Weights of a small transformer language model: learned positions.
Each number is 128 + 24 x the weight over its row's rms, rounded and kept within 0 to 255. Layers, rows and columns count from 0. Numbers have three digits each. The size before them is the row's rms in percent of the matrix's.

# q: layer 4 attention query, 512x512, rms 0.0205, rows 0-63, columns 0-63
# k: layer 4 attention key, 512x512, rms 0.0206, rows 0-63, columns 0-63
# v: layer 4 attention value, 512x512, rms 0.0253, rows 0-35, columns 0-63
# o: layer 4 attention output (transposed), 512x512, rms 0.0222, rows 0-35, columns 0-63
q0 136:152113125132132128095146119134130128129200146127114135101087130134089176197111118104092206151150120100111091099161158091128130167149172126131139122104112162163128161117131138130151131102134088
k0 141:128153107125097139152109118109166133155159143155148143135135118110162131124162116132129107076107131161127089110092100134109160139133113130152160121140114096112107070152103138070154109134121136
q1 149:104127125098110129202129119117131122091122135130129157204101065171147133150132151169127176106089107160137142093089103155114093100134142152126095148130159122074147103159207153085128152124110125
k1 140:123119134135122135154133143135113141102151093154141108114134136124165128111135138115099112163171082104151184126160162134139146112157119142115104195136125107131121139120110108150115159182127179
q2 142:144092115089129118122143145125102125124182100175124093149131133106155149232147131130127155129153135112154140125142153137110120154131151131142104183145138111134150162107127137123203166130083116
k2 149:151081087142132143134116133157135138170044133122131129114137064145117136125100147127141062127095126146131136124112158121103139085123146135119130101138156131145144146114158126134083107143099152
q3 133:122105144120176121107109121120079097129148115102134146122177154126128159143090121082120147123138122063091062145167144125160176197118092106127159124142102128138142113145147092135128113114154145
k3 144:136109125113162148138112109135139145131095172109157140116154081128115148137136114163103096114088141182112146129116124155155138121131115124126182095138112084110118098176092148101101085165123124
q4 139:133133137167129157131125134181172188113135168123136124113144124139114124041160125165119109131170113166123083106101108108153074099108090086127141095135176076104092162123095122109102098123124117
k4 158:142152130095152128173154139119124106105128108134131134128111115167114114131135124125122126128110135147145151128118097150157120153154124128164123164123129146131128133131110097143151122133131156
q5 140:093107122078112108120106143148127156069152103087118139176126136145146139135143125159137218147145127107108176159110112130167083128113153115119115156147131169112160072162152139137110156129156135
k5 160:136148147152122128181125133116133089124139099161118106146112135118151126146131137110108151111157110072126128097185122133115102167142106113105162141144113142133123189098105123110124135094123112
q6 138:127102115143127111091116159150102107163169092131113114134060149172138115150141123109149148127137121091131148152097099115127087106119139175125159174117121199143161107088091139149156102131124110
k6 128:135126096150116137125089108126109130128106126135112132123137154084112136132123156124124113092116134098140100110127114115105160136091121118175117119138146143136146092118100124137139121096134153
q7 161:087119096148135140092120139110092143129192107106129142126090131167108116131156118136161185184137141097126135168125130105150143127132186123134112161155100174129144117128114128117125169109160123
k7 117:136153120128106116170136084140141088124123113132122139130158145094141116126138151125077107105101121113129104078122094121087130160124112138166153117132128129121128125118084125132149141085140121
q8 113:118078124152181117085078087096124066150088096086126161112138139086137141120082117053135110120079137063121133165099125101151171168112132121155120104100123145119133106117115096136124140129160098
k8 120:111132124114126109150108101100110182143109148116124170160162128094126144141095107099106126120123140159086088137087113112119141124136105094156137099108133111129124070150093135093141143096137106
q9 143:129134097157101158122117172146154128126169103175149098125103121110157128104144119145147141128126089115166170134140118100108122097154160146122103175125159102140101140088076135120145133132112100
k9 116:117151072134131102143112100116100207143125127141149133143157136115120097103137096109117135101130132149120086098095118109102129124109119124176122136119134156130152135095135123104165115075129126
q10 132:135128120115148144129148152138122130130134117130113126118158132116111146163082105096120132154141105140120094125200129084137161149142105122116161112166100126161108143135134145136134129116151127
k10 153:125132169126136112144116130137157068129114158133108100092142118143103124117117126144106169125115152138090095153151098182143142114121141112157154077116112139111152125138145145104142143126150086
q11 129:169093111149145138097143143119147114170133163116128128093109111160155113166110140150119118109084125131169118129078126135113123112179169164127104135088117143079150106118164155128099158168115136
k11 143:137131094126131115145099115106124135140097150145144134097127143114133119106124117146113099131128133157131132113146103147112143119096105178139108146112129116113131135143054132139129095129121123
q12 105:145160159115127141142183136134126173101116167134115098129177157127162092070136146130134115118152108112147137077131077131126068115118120143122104106147147083123099142154123148155131109139090163
k12 117:139126176137136128118164180154127054089141092128120113134089143158132137142122137123165145163157103080139153112162153125148094144157150155060110141155127127164125152138168102143132138150125134
q13 152:177114147122155103132145097094141155124112206155145156081160139078143118102081128102110128111144155145099076107125090163140149110119099108139142080107111130112133131141202152118139126118156142
k13 183:123103134151153136128110141112135116161083133116150158125095066156101145103104104126113132125068137162124134121120128097128121132108133127110153140129108118108113086124117129106110129151132112
q14 102:105174155122118134137135117116119169094091145085129093135183156104147145117142129128105103102139121129141156109153105125141095150094084115115152094157176093173104161141108098124112092112118151
k14 116:131142163128140164090153167142130110095139103127102118138100134160129141153129140151144116141163130109127159154137143127150100135162161134074139139125124133148133135150150110119108104161093134
q15 143:100095121160115128122074108121150086166119098113126100157122105126167146150116121106166153108091137125154181164097118150102167101138136167150141139142130152123123098110122129167124135134135107
k15 145:121100171143119103128121112097039135123144146128090124147190163131081100143112175114110148137172143085103089148156126110106138134162143081130092129143140121146160108126091137105167134067138126
q16 145:137119107120125140112132135150112143132142117121122126133120116128134083096150120125151134156137121067142164126110114079136122124107118142116131119081101143114134166116075106121117111112157110
k16 122:107143078124120132197132137142118121138127109154117156155122143120157127159126110121112108121083113125129134064099121160111163129135102155142154106113141152152120089106093137128105127082119127
q17 131:137149154116108143159126124132136081062092112127127137139150130118063141070118123139114099126119085057103148133163117122140159124106108089109122128133139137157117123175118116133086111105149124
k17 136:115167115108149133105122149128145190133157149129153141131124117129110141130139078118139125142158110140138172162117146107137100122098126123103149156125101136134123122134168108118114104165112124
q18 141:126177112148115117124095160171084178145170132139120134102113148112160125136142126115142078111145148145181118116120142117118128156082100139109138129153106136124131160092136141114108120124119150
k18 164:147133114152133132122124124189141132154041117122119150110073113167101136152093125169117061114118130104082096135154119110115100096142133141138153121074147149144132145092169115167128113123119150
q19 154:170114125162153159120165141101099134174129184215130147083098131131131119146132136117138101121126126138162049097150124121121138164149141132140102120123129106118104164111135156117148134131129116
k19 156:143124097136145139137124136141129089141098104136126140131100119142110120071131138151106129151120138163125124042078141105116119098123110178164104089106145143129151129104137103119103131154141143
q20 146:114138102182130121126118181144103145163133111166130130108089081107154109125182137148167086122088140161204145122114184141116126111126140137126092175106142108132146153059097136117105158141145119
k20 146:146140072146131137148123106134107182164121140138136132131082115146132098105113123131126042117109118126109131109148126118117124091116091156142089146080128139142146155102127104166128094127138161
q21 113:107085116135142097102086126106126085144145103102140127121130123128137143151135111108145170160100157088123140185111172149132130161133147132152145119072108167123140085118103097136121150141168095
k21 120:133138102134115130152118087115113192155104170138135120135171113092139142108110119110072104096083146173128102108114100131107150126107122107171149109114146101111100104139107151097138113118137122
q22 119:134070096121138122090088119111118072166167092107125139126088134156137119153114124098143180145069139092158154157124131125160179127170163147158117135113115175102150103129126097154162160117146077
k22 107:133134131117097110167120074098116137164111150149111119147175119112166147147133144099089123127090137153126112097090128118085187141102115135131122098129136122116108091138082146103133105107109122
q23 132:113099130095124118107143153141131105087134093109121143148136103121109103158175127154113198178156176072107146162151135120172133141136162128136110115114109133140157083150109141131150134110134060
k23 136:108118122127107120158116114126147072142132143120087109149172135103157132106129169109107168123064122120146070102129086146148156157109090107109151097155124117104128132145123144120112148086143132
q24 116:136187142138146111147175127105144151093074183141148138133153124108114099128137125138091089130109087168154123103129091149122102179126106128125150112143126120117124162164132126132100096113120175
k24 117:113111155149140140091131157163151108114156097130124115096075119155123111101146113131126188158148121116159160145168115112155126170150140172098139150136106123131114148131174100128138153132146109
q25 132:114098139171145133131139130086103043140090167151128161098135125125100145160114120090101137111115148114139057139166148154153154213120151082166120140154116128126126112148172120136150142137135119
k25 152:141115121101129141118128129117116175123151166108131143137141102121157136096122123139106112165126151203128136175082117101106117145119096120118121136145114088077112135169109154100108125196131131
q26 138:119146105133115124139120146152124177158148134148134108131141110136133142144166140161125110103164146223137080124099140144098070077118136122126128161146158087113108119101158145095147139150069127
k26 163:162086120134111138142152144125088138138119127119156118108121109108112108134130113163112087139132112133124125136144132124136131118161123148141094152120177125118127176096126144154126105166117166
q27 153:120125134079101117127116150163127136094198098110129136122155093128128113127149126149130208132134168099101154147110161111132145094114138102137127114089100143127166107158113119122139140119126093
k27 183:145132142140133132153132104109135117112085164149112147131142133141159124138122148126114118049056126088117054126159100153137131165119114078083158156125107112104119169159093160148122110087110156
q28 123:124158158129115110148175092120151166100084176114114116131174148082129151148127140140114091116113150169103137071114110126116085123103127111129119101123161106137111161139185116104137106133122161
k28 124:125144160136131160124161173136143132119150120143134128110110134142134120147133128144148095116140111111131175151156148138151095100137126134074122165125119107139118132128151097149130116207117159
q29 138:166121133154123103137124131157170132150084188123137149077123110118116117073117120150118082123117167221104123121086124151126090101151114092117180076079126108094151121094179140132098096160140142
k29 161:116133129132133109085142157116133141115128129118145129141104152155142125132097102136124157106107123145130140149167129141134169118126123122099111162124151104121109119112138132154136134151135137
q30 126:112107126112158111108090116154122101149141113065111120134133122158164146172124122090139151093165114103097119144105134133114155137104075164130173120125097165130124109127116138152142121118148084
k30 139:113096138119115104194119114107098086129139123101109129137140117107103137132108178164122135141109139098082092148139108169127167151158135084151128101106130122136132076148072155128136165075121132
q31 145:119127140147114131131101107118149092125087131127133078121119130123149161076119148149148095074102118113118148178109123147127104055128105110127144147116156129126118071125125116157103135173110145
k31 132:127137089112131130091135120091106235116132155128203131144137147114100126140138081105138104122147129179118133171117127112124118128099134137171113169121147122123120129119107126129121087158111119
q32 116:156178163118126177179180145151129179097094170137132112104133132115099135090137127153102094107148105137140098083180132117153152123129104118104130104133168079153121182119112153158135099114119144
k32 117:127166140109127149109140174136185139090149111131163125123079144156135135121139092158142126134142100128149187156125144112168097129166121164101133124139123142137134129129149090129115096181117129
q33 121:133137141096128120161152126120112146121090182158133123168174117110160130153099139147112142097095157189122126090119103169116052155085129111151085127148136077101099119154199138118145115150088151
k33 116:148105188150135138116161181145117084119130121130094120106109135159131130145122147115135145163135126091134152151140162154161089153160146104071107150142106133142131173143135105138116159154103148
q34 128:127151135068158115186179118146145152106095125078128140156176119120102181115096112127097138164120111119139139084184135127150127129079103106116152115179151110166111158149163122153154138097097157
k34 137:125145182134149103115124186135153105097170126115121113134112144139142145144153119120173167132128114091138173196135144173147123128161164120100173164145100124130127109164136119132105135196127097
q35 153:111112110163133148151117138154115129160135124161126113140063091145134128055181130149143123148136098160154156140149143154145134085078131103134132152131137114107143145076106128114143135142116147
k35 168:139154119129113087115149114121105144112139103115110140176083176144125111161124147115123146158141132091132105116124139103109126134138122132138074126147152143167148125079148110112121152073161126
q36 144:132083156087153111105117110105104082121101155122119142109129132163157121208080139093117157105107170100127132135113131141152147110129145127144147091096104151120140062152176137157173145139139091
k36 158:103129138111120122135096125103122129129132132117131126145144121090140155119114148118121142137098134151128133138121135111137155133106089124101118126149125081102112092168052125106129107128104131
q37 119:141168127163145130106130101111092165172075135113125174108126139129115097049134136149169073106127133156107104137079133118138125076090090125124136125078144126108118144120095110121106098139108170
k37 130:128180167116124122140168165157139123110159092105134135135070144137117128175155132147160136151140128104133170136142183131149138128142132128126097154120151126152117114136138092139127124158115154
q38 121:107152134145120139170117122126121159084087143148139137137137096119117139073140149172143090122129136174096135146156116125130107116106113099116144114145148098140118107129172139144083103152146149
k38 120:123133160147129118095150159141123110100151114138129101129110132164110125156132123122131147158173137101111137138160142099155094162155157141086129149134120125141136159118187119149136139114152137
q39 147:082117143091137105148098128101129053110134125088118126174135152155153152178134115117104165097096104110123113162123153149123136144162132106122138123155145112145122076158158106139147149127133107
k39 155:138110139095150143145100112100104165133117174112129104098156083134112098123121128127109100128143144146121137191133102136131138118139120122120138113132112094102123156157110145106136113154101125
q40 147:091141109140105137141113127127112120146144084153139068166096132142123153099130132142137136136138085141156182129135129113146149053128151139133121161162118127116125161114103120089122142136097144
k40 162:118125126116119128130145120099089157098153116099116165128150139119119122142156140120162120160207143103126146130120154106105128126122166144136071133156132127155161156096144134089110115085129137
q41 145:120124154113148124143160149104162102099071153101137152148174136145102157141123116106095138098135130116163081113177145145186161169092122062117117092151144123156125104147187134184139132109118111
k41 144:141113149128156141098103136122155131123171138099133126151124075116163144109126123105161171154123113146146142187120123111122087173138088103098164110125102118078113148158128124126102141209145112
q42 147:115136132157126151134134147147159149172136130091119063088110110141131168141153135108097141154136110141155112163160158154132147110163140110142150153123127112180116135100065127173126127143122128
k42 164:137153129117111108128151087053104128086174138155147118169119157108107107110164134146130178148134152124107109109125090123116095142128129120157107102126149142095134123144123130079135111088126107
q43 136:133139112139112113124102125144124095138120068150124105139105124136122145107143119130129132117088127073141170126100124086113111102124153110122113200136139126093131092104134122122125180146117145
k43 148:130147095107143111173133093094113182119094122125100148124159149123151135145136131120145066131133113131143127118127167112077145135074119120119103154172151138161131152121114108133145109111118143
q44 129:099081132141169106137083120070070077144069145094129152099135142129135160153083118088138151104121120132170076110149191167129186199114120130130141101155123101157122109140178147152115150099179126
k44 149:154118154097133129162108115101092154150151158103132126143153078122114130126098123146088100148145134147086124125110153094113113111151100136109140083091143094094136089163136165077146115149101126
q45 143:124151125127123109099082138155141146137119125143145118121143133138142112112161125126165137128131166115163155110097168091119092208116137096130098137102139105082098126108139129097107145131143141
k45 152:152131134133136109134130103148136085114087111123074138127113149136149143121128175104138137109113127123132068072131155139090134135134132139136148133124131127152123162114127156150161131080146158
q46 142:110097127102153120140114079105121116113088164104118144156152129152159121115109129119156169134090147105100118117138104151140132119099141101134124093118115152101128071165194137167141143116130156
k46 126:146130209150134121113130144136110036093147109132087117145111162134122129145141179095107168160164130098142088084142170127133131161171130122072144113137135130134114128139111138143142165106139106
q47 115:145151148137095129150156125142158123090060138139116118142158158116093133105125153132119098118100141138120143075172123087169099147100146104114136113156157095141116153154167143159111121125101171
k47 113:128122178129123115110158161136149053091160094139090124112095147153148140163136168123167151132154125081142129151142172121144102152147148148061114136131132137138106175144171107154138134139120109
q48 152:122127147109121121183089118135149082131069172127138096095146103133124163123098116123119108065130124163151116120095123138124104077119100083131153087141144098123068104145203143133099122141111117
k48 154:135122139069142097142129135087081175084149150104136126148114145113115150108100100132141162178171144126124147194153179109142117129120117102115066178118145132105127124147168127137163162163106157
q49 112:116119090125118091094077161115123100148204068170146146131069116136116101162145104131137159139115138091140181194146143119136149123137140156135120155111093164132140097105112102112139147165117106
k49 114:122118063152121115133101104119132193164110161128139137120156116101126113106108093132105116104115153153132088106125095115098153111101119105179131100127122124120116119130120151116118123090139133
q50 105:139109122136114125126116160159131088139144075111127140138113118129122147101118127141141143123117147086132144160122145120160189123128153138158116126086129154092151140122068146167154167133121064
k50 109:120140116115110075122117113123107160128126143118125147151174143087138155146097132122115133082108145135118071124117121116117150111131105068127132119125139142116134114133083125137121136112143121
q51 133:111128142085128140161107086101126133067072176068111173162129142135154134146129127134155118106100135132089137107118116157116123142086107117126151088148164130134127102161200158169131101114147110
k51 126:095150159117139134146118176138112108136153077122107103149104145133130147135128142130148156119129090087138154131154153148172095120182136124109156134116133107128090114145139107150125152149103096
q52 134:160135163125141145141194124126132142129109162159148155124125136142113115111113119100093097118135115168098084105157115150133115119114119140123137097116136123125151151136120091134139075134110150
k52 132:102134151119138161127135168120157086095145101111117117117110147166147100115152145137133187156150139120150152149110154130141150142139147163115106127147125112144128122155133130116108140154155139
q53 146:139120126144149154153144087112161088153117117090139127149175091104151151137087122121120126093111105176129109113124104114111153113141127142139124118143142077125115164157170125139121137137099132
k53 160:113080182115132118118165154101084140116149133097103123094166136129087146116090139131132147179155117154116116158118169119123133092136138101110085156125143116125133104144129128129119153148093107
q54 124:077139135118133104173117133128173179120099164128123111120112125129130162140127138147126146142127130224134150118090113158132074115117143154113147106160116118133095107132188156129097141140153161
k54 122:132121144156121135104133142128138092097168109166132106124082147150110113108122149152100126133165125064125161155224108135141090147159134140121133149136110127123136167117194104119179149132140140
q55 147:155118143071139090143149131093155125101097163161137135149175149094194125137105124133128136084107121094148164115109088136129104127124128135115085114099155114139119105135168139134142121134135117
k55 164:144139143144156133121110162128142156150076146133162133135119069134130134134122086112148125109123118147123157139116153108134118105141124142096155158133097122130124142155165122108164126183105152
q56 122:108102125139115077112093142115116089168139060138153106138133112091123151180126097091136149145131147107098160163149153147110159155126130147150148149092088153123133121122106124140156140130109133
k56 130:128096174138120106109121110135086112154115159116084134126203131132107132100105165129104133108116157112104046124147104134110149143120148099126132092122124108112128125144109171120132154070142106
q57 133:100089126140128136149086151145093110128137132145116133134081120146121141127151140153145125117120153141134100141119173134121123136103161130139121137185120141099189130116153140108096148112157139
k57 150:112148071107136132141122109130138160150125108121161125139083110109138142160109107147095060104114099141136191121137125138119090089126088166128131138111166111145136161098135103148120103185115147
q58 127:143060110085126107121148126145107098089135123158106142172145131117152157193135125148127173106120145082114116144087125140117112120120169117146108145125139154078126077153186167107155149151115074
k58 133:141116103122112120183081132118067167179064139140140130121151086095125161113120102118116091120109131148137118157133127150147125123127081098112144153140151119124119162127065113124103138136119184
q59 119:148199130142103161140150129141183158146126145117125129081139152141094108071110137119101094136121107182133134092138148122112111087148097129106132112144135115158125173117103087121102090123126178
k59 134:106158133150114143096147130140217103110160118146124125128104141174163092120150137137155145113146133103116181119131120138139117108119145151125112134109116153133123129134161095137141108162137091
q60 151:151156145082150128126133080146165112123116150061124149131176141114112170119099112134107152125131150126077100139152121082119125167123096084107161088145147120125120108171180114159161135133133117
k60 159:142153161101147135123104139106164126130134163134135126109150115125148144138123086128128121099121136187117149180146103162132115183158137092129173156134119113109120094166072143132126102147125074
q61 133:141095143100141124184138086090138067074073130120133160146118126119104146132092133134109141145068131077118151136176137140156158154148122122133108096124112142159169103151141119144143141111166117
k61 148:105157091114139136098110128114148200160166160132145115181150125108180153113116106100113140116128119175153112162099088148134142146131100133129168118145094109106097057131116155086130128156131077
q62 107:141069096139160106078117137094095075137147136166122155153114126123135109166131131124135128094113150092133106157135133153127132150092173110161115170105095142085160052118149129090154165137139083
k62 111:135124089135130128138093109126116154179117160104123141150137103076134139124121106111103108135105136150140095121087095127117144154110112112187148108127122127122140116114092154121113142104133139
q63 128:106169155117122126175145137139123106124117095101132106123114139127119143135112122098104131124137084151164144100165164122141132125121076128123146088130145114206096149116065111157151103148125141
k63 131:127118152122132136076148174141150147090174119138112132147106134151126121139136137138182143145170119123127138169130142113135127119158152127101113117125102110134121103155160134112119123174135130
v0 093:141085136123147136111075137142146129102121132117139111107116129121106125112056128129094121123108149100117146124132129124104118139122100113144149169195143156135155099102144155076138104101177096
o0 104:091101158093128165124142107151106127156076145103150115106161169120127135101102095115103120114126142171115128116134068102184125133138093109143138128189120082116107084124150131098104066123101143
v1 101:115159137095131132137078099116108143125145136107135135121129162156119126137119132104108124143133136108101134108142161120126132143096158095128142176111134090057099130154137127129122128124126133
o1 113:086141123117113113093138154117128140131153156109126144134132148134130121152153123142127105142120156112101110119124171100099101125157120103116172132106141168066126153129110072105145166140150129
v2 091:113181154092126122088141153146095122153145160150133087118152138114140139123114125120118106119121096128157128082072168138106119125096172172136168108140138149086175145155105115150114142136141107
o2 098:124116109119125142126205122181145122126120129173146112160176108134096138127177115111148144109128134154124126137066114115119133130157111125129092124141116119138068139122120069125131140160132122
v3 088:108144140175125126116140128137145152167118119150113145082098122108081119115101132110093112114119176124140132127143172082125119135114110101117117136101172117124129142134137102135150119143155030
o3 113:125138113134114127097143105130134120141135137117141136155140130125115138133112113154093097126103182116110165162158176096141126139131114111112099142124093143136090104145124137079131158106173113
v4 098:157127117165145132095128101144129105128069124119123157117145132147154113124118121135136160133147145136098094124144144115130142120089115113124111140121126134147102120163120135137098138121107079
o4 110:124140130154134085089109138121141100121106158116122139149117121115166089137104128167139122175071110133149095124167164128127150175117143126100127131086121138152156119150156142125121119132134129
v5 100:143146111111120118136103139109083128163166159119124138119086076109108133133134129153097159118147141184116121149125132041150143109146114138117174110095189118114135082154145132122127127147104129
o5 117:125101118107136124139128166083136118136208119133109117159126101128146148131125135153143119143126143144127124172114153141115134121140123153127161124130130138149118099152133149044112160118114159
v6 097:134172108174138140120165127137115138113201141129121140099006130166118130080130124159151125126151109090149151129148109094138158104135104104123134149150125124142137092139171096112097127128106134
o6 100:092128103121124159110129160065164122149164146155144139160115129132127129096140113146145116148080129150093120142094100144133105132093088148138091137169118097103126096118106170114112140147147090
v7 094:113080114159148082141087123125149137108137136137126096163084134135129165124140124131116099153108087079131166129172091111088114123140079134114180144172061128137147105102133088148121091115132181
o7 108:109097151161123154178111144106138098151124125158139104127119180085108167095116130112150129113151146159123120106083077116125123103101089108125139139123120067112133094086127174151125099121110106
v8 100:114129132146116110135166114159163111128111120099128129079150136108176160161133114094108115135126142195131106119097117104158134134132131107134115120131098155141070161124121123181158126133157137
o8 113:105115158145108110099145083117141133108104126083097123106134122165129117133110135104146083152124155135132121119107155131115183128106117139157112172103136111134113130135135093141127128153130104
v9 090:097160137089120090125145141114150136113088105122114119158154174139144105134118141145106134119092144070118122106170124175169146112101072117108140148095120122123110156147109138141171121140121085
o9 109:135162126145121085142120146113163131106116083131130123127121205131137138146165127109145107118088168109086113129120172097126112119120145123077185111118139136102110168122151106140087178146108154
v10 099:082161125108115128096098125176093110173134160153135113086153131159122130151096129183113106123127093142134117123094115088143132100104198131134142129119094132151170134138162105163111157133122121
o10 104:120089112110104135103127094125137071112164118157135120108146069151130126117175116159148186125126092113139095098106096117141142124132112141129111162115074121141119117104140117158147117159129122
v11 111:161138124098136108173173106136110119092129158136129148129153133158077131167173121111163160121157120100125129123135166134123125148084166127149142125160081116137120118119130141091186121118137136
o11 122:129142155129163089127111146143143154158093148150122109109159169121122101084090128110095119130147170155124141108134112164123069169130173103166138109114138097150168136098116061154176135137106103
v12 099:125105134157133111159092131121117150086175148156113136135128180138131099104156134103140145136123110089143142140120154162139144131141175106161097133123114145126160122121107088165101103104167147
o12 115:123122115144152094123130148136116113157175136163124129092159176128116120125116136128132139135200130151121151119114118121139111132130143106142090114116113112093118119120113124169192132131157097
v13 105:129166119193114136080152154130144121104094133094126147063132129145144104090132131174181123112160106116149089131140095122091087112133103055125133153130062124140153128134119147129153125143110146
o13 115:136130098147091166124146159113180109127085118127126129124115104116146117124160131136097107125147124138100113091117088135122107099100107100096105107129084086149121126116143120110140131148123139
v14 102:085143100107127132151136108125094112095146132095125169056145122126125157112094142105150107183142154159106118155123123073111130125117128061133159132116131155097124127119132112133127117121131145
o14 122:073128135091106153115138117062118116132125184101095152137157105151145123128097148159141104119142153166078104193114096146155134092117134129132135103117129153105116079119131106091136112181103126
v15 106:149138117166113151089119130111123119130097133125130186110088114151103129091116139139146174130114155149117102123124143151133127119178133142126116124145170141148137130121115125120133113137108060
o15 122:133133099116126160112140100155135080140134157127120141134149113119113100111100138131115147154105092130161139156123133124122151141178132094122088121109061126188149083146148130125152065126122159
v16 097:110125122155137141072154144105110121117169116123137110170082127121133139073140124150120142166135100145157140132161097085128131134134148131106098137143105155147145136116131164126102150130070124
o16 109:125115135140130116149107116065110135050176139098145131160084112112165139109126118121140187106115091123142106140149116134099167119120126137112133126152149147139137157113154141167099128129119120
v17 089:134162118101126109146148124117091142136140101146127151145111154131128116175121143133152184110144132109129123148121147133161155139089160101115112134076159135125117129139106107155148164125119099
o17 110:143125113077121086127112149153134115105181170164131139116125169117125110159123135154137124142116152147091100142143157144131111131153154121084134085099132172126131139146143103144146187163099151
v18 094:115102114101120131166156123076126144122185103157119142118125131131184078172124131113154119133138133118137122136153149136133140124160127168124123181094099123155122136128157091155099120102126119
o18 101:120138136129156130130097109115089140118151154147122147107097127160128140163117130125146133148099112121131109144155173138135153123125140151139161130107151144106182133135176111169117134134136106
v19 099:122155131136143126142042127143106104178084130136127098111144134126091125099114136137084126123108086135110137119117117127121107121113135183118133110170144088134111137134143129130124143139105130
o19 109:108145082149100159131153111129143120102105089134127090138145113132126091114201126125115129159112119090147085111138120132116139098157116153112150169114098131162098127118152101055114124111122131
v20 099:124146136194130145065154120121153142125135107105133145158079128131096150130108133126111142138122146103136110087135150088116148137118135095121109126158129152139138115134110137131107131119135086
o20 125:127116137114119131118165112101139163171100115091120174136119160135110153105108122096126093137077137088117134133144121089156123157127135116133096087212131125105109125126094136119144142122127158
v21 091:111149136072125172166168118153116108112168110127132133128185164139192114130107134091091116145142139114101095135141089121145125139166150147134095132101097114094098133137139140121139117103123143
o21 110:097181119142128169132159117166121130134157114093121147139143135169161089138181143096115098143136102065142139122146133130133122134138144123146152146095155177061142157140127109126113089131171168
v22 097:145148150048124141122130128205141129146125103107140095149219125144169095123121115196117129106108123102072151147101088146131122114131150209120124081142154118080151158149123139106112110119138141
o22 110:138131132087128166125132090160112145145104100138137141121174132132155080182140119140144102123097072147156147116136106113106081148123152135106106145123125137072115158127072188133110085106142124
v23 100:121090120147125136135164101110144122116200083108133159194113152148150141129148136121111148142149146136130146137155118089128142119137110169118091148162083131140134114122104098121143124115111133
o23 119:092105133122129135119098105072137155105165147110141136118129199133124132127103105114186103147113127140146087146143129124124134125133122161107132120147160111104146142120116125141115200132108130
v24 095:123138128125128153128102112129100121114112107123145133091135104098104102132175146122178109126111113108132098138101141167117110122132164190134128100110123137129186147101144111131135123127159168
o24 112:104138133134156143151087106116110102124074159132146104107170135102083131145117130127137155148134131175132121131098112117158140116128157119115124089127129104100122140147078101169156105127102116
v25 094:140160140108103106074068132161130127186152123122124134165175121133085095107096130181113146137151120106098154130150166107139138100111129145133107095124176153157151138140103120150060122127145085
o25 105:136105135117128106096128110087127110145143095128128120172148127132144109170104122171138123097092102144144137156141128104156121126122134141099145114127068144177077099122130165117116150081140123
v26 097:107138137149141137108134138170114128146094103132137136103068119097105093126095114159155097121125139058149125143105106140169092117123075140124136131144126145095112158147154125140206134130139163
o26 111:098098131159158147101115147096136134129051101183147110126157174094091143115127118133141070135113159138100118135132127143143100137106100164127099120129110113115095122128099086107136119156133077
v27 095:136136115101132107129148087119177127084142130138112133141117115134146169091090132136176106149116125150089149122151122084114130134095113181104158138160149153077129136164122140121153111108158135
o27 101:090137167124128124150108138090093108156132163118102168158121125105095151098115153183170163065100120138113132159112145106109112159102119155126114129134130146122176115113103122157139068153133092
v28 100:093120132122147105161092104150159119103059140134130103067151100130126110121146127061085121108118149171113124122126144144119111139106110124129079128171102155140158162126129136145115129122127173
o28 112:086109119138127146120138117113147112164082090110104116066133112135153145122146138105137122107178138102150079142131118151138135090153132140110134166144137114125147111111155138104128141113113132
v29 089:159155127066143139133117120172135096158104141119133119064155075118140113133086135142128106131082059148110097103074122133121161137089131167138169094139144110133113096164121151140183129116125136
o29 109:119166109129127127131157155151133086179122134151120133079123097133115126153120148163119126148121066130143126133072145140105116162137152135110123121146125055116120186157090094137137135147111126
v30 095:112084128136123105139118110126136125109114127149138154124140155135154107065124132150128147113090143093122134121128170113117121151126115130114153118199145110111151125140057065128110091130099123
o30 102:106150113123147090125097124124125111138123174130137142107135166102125126140122121177117137136089116148140123149168173094111107137130162097077092097129117134110126126148111157124132125123123095
v31 094:119167136146124168120138115136145104163083117118129146127199095113145103103110121161115105099108114135116134100141131117082120146127107141112080138156116110107121123142112147140170112135120100
o31 111:138151121139121177092186084087150156119094083084116161139128071132144090137172140093122137101117094063154149130127127106110147137140126113100142128136112144116123165145131133125125098108153141
v32 096:123130141115105111126136158126092143128142127139147096164113176127146098136147139121092137161120103052090118129114082205175122137143133163111140114110128152103122159142108114165094138121110134
o32 111:114140113175137092134144116161117115076127140187161149154132190135128104139125103125123140142107140146126136112117101126117140107132128131102128107069120138120122136139118098177136120153097125
v33 097:150120134182111097076079132154147123154080099177144115119179153139151062119121120133128147093123137134111154155157149172088130154113121141121120143107156125154124168123096166148129105144117107
o33 121:179134108125124112119161136157148120120125075172137093134132161181162100137118115142112108107159162130156126106147124105172105115149138161072150148077100148145098132109172137115107154139122153
v34 093:184169125100131133120092134121103110140165132165124142096115110099067122159124105142124139074156074139144120135142155127155122130107162140137138091138141107164117125137137117109146121132110195
o34 106:179140126090139082125120132116131123110181126176151109080109103148115119141125114123090172095159108121154131131149112163136134156181162132119140111127133140190153147119147093143151148084116107
v35 105:120052139149156115085160123125112115100116150142128123137158116147131136154134142127149123170080118139088117094085123120096131145110166151142136098152076116144138130129103166129120126125097081
o35 118:159128141132141121100149102167093144161095167137133130127112110122145090158093128115111123150139085146153130147086114115092135140151152065135155083129124090139093136122110133177183104128115112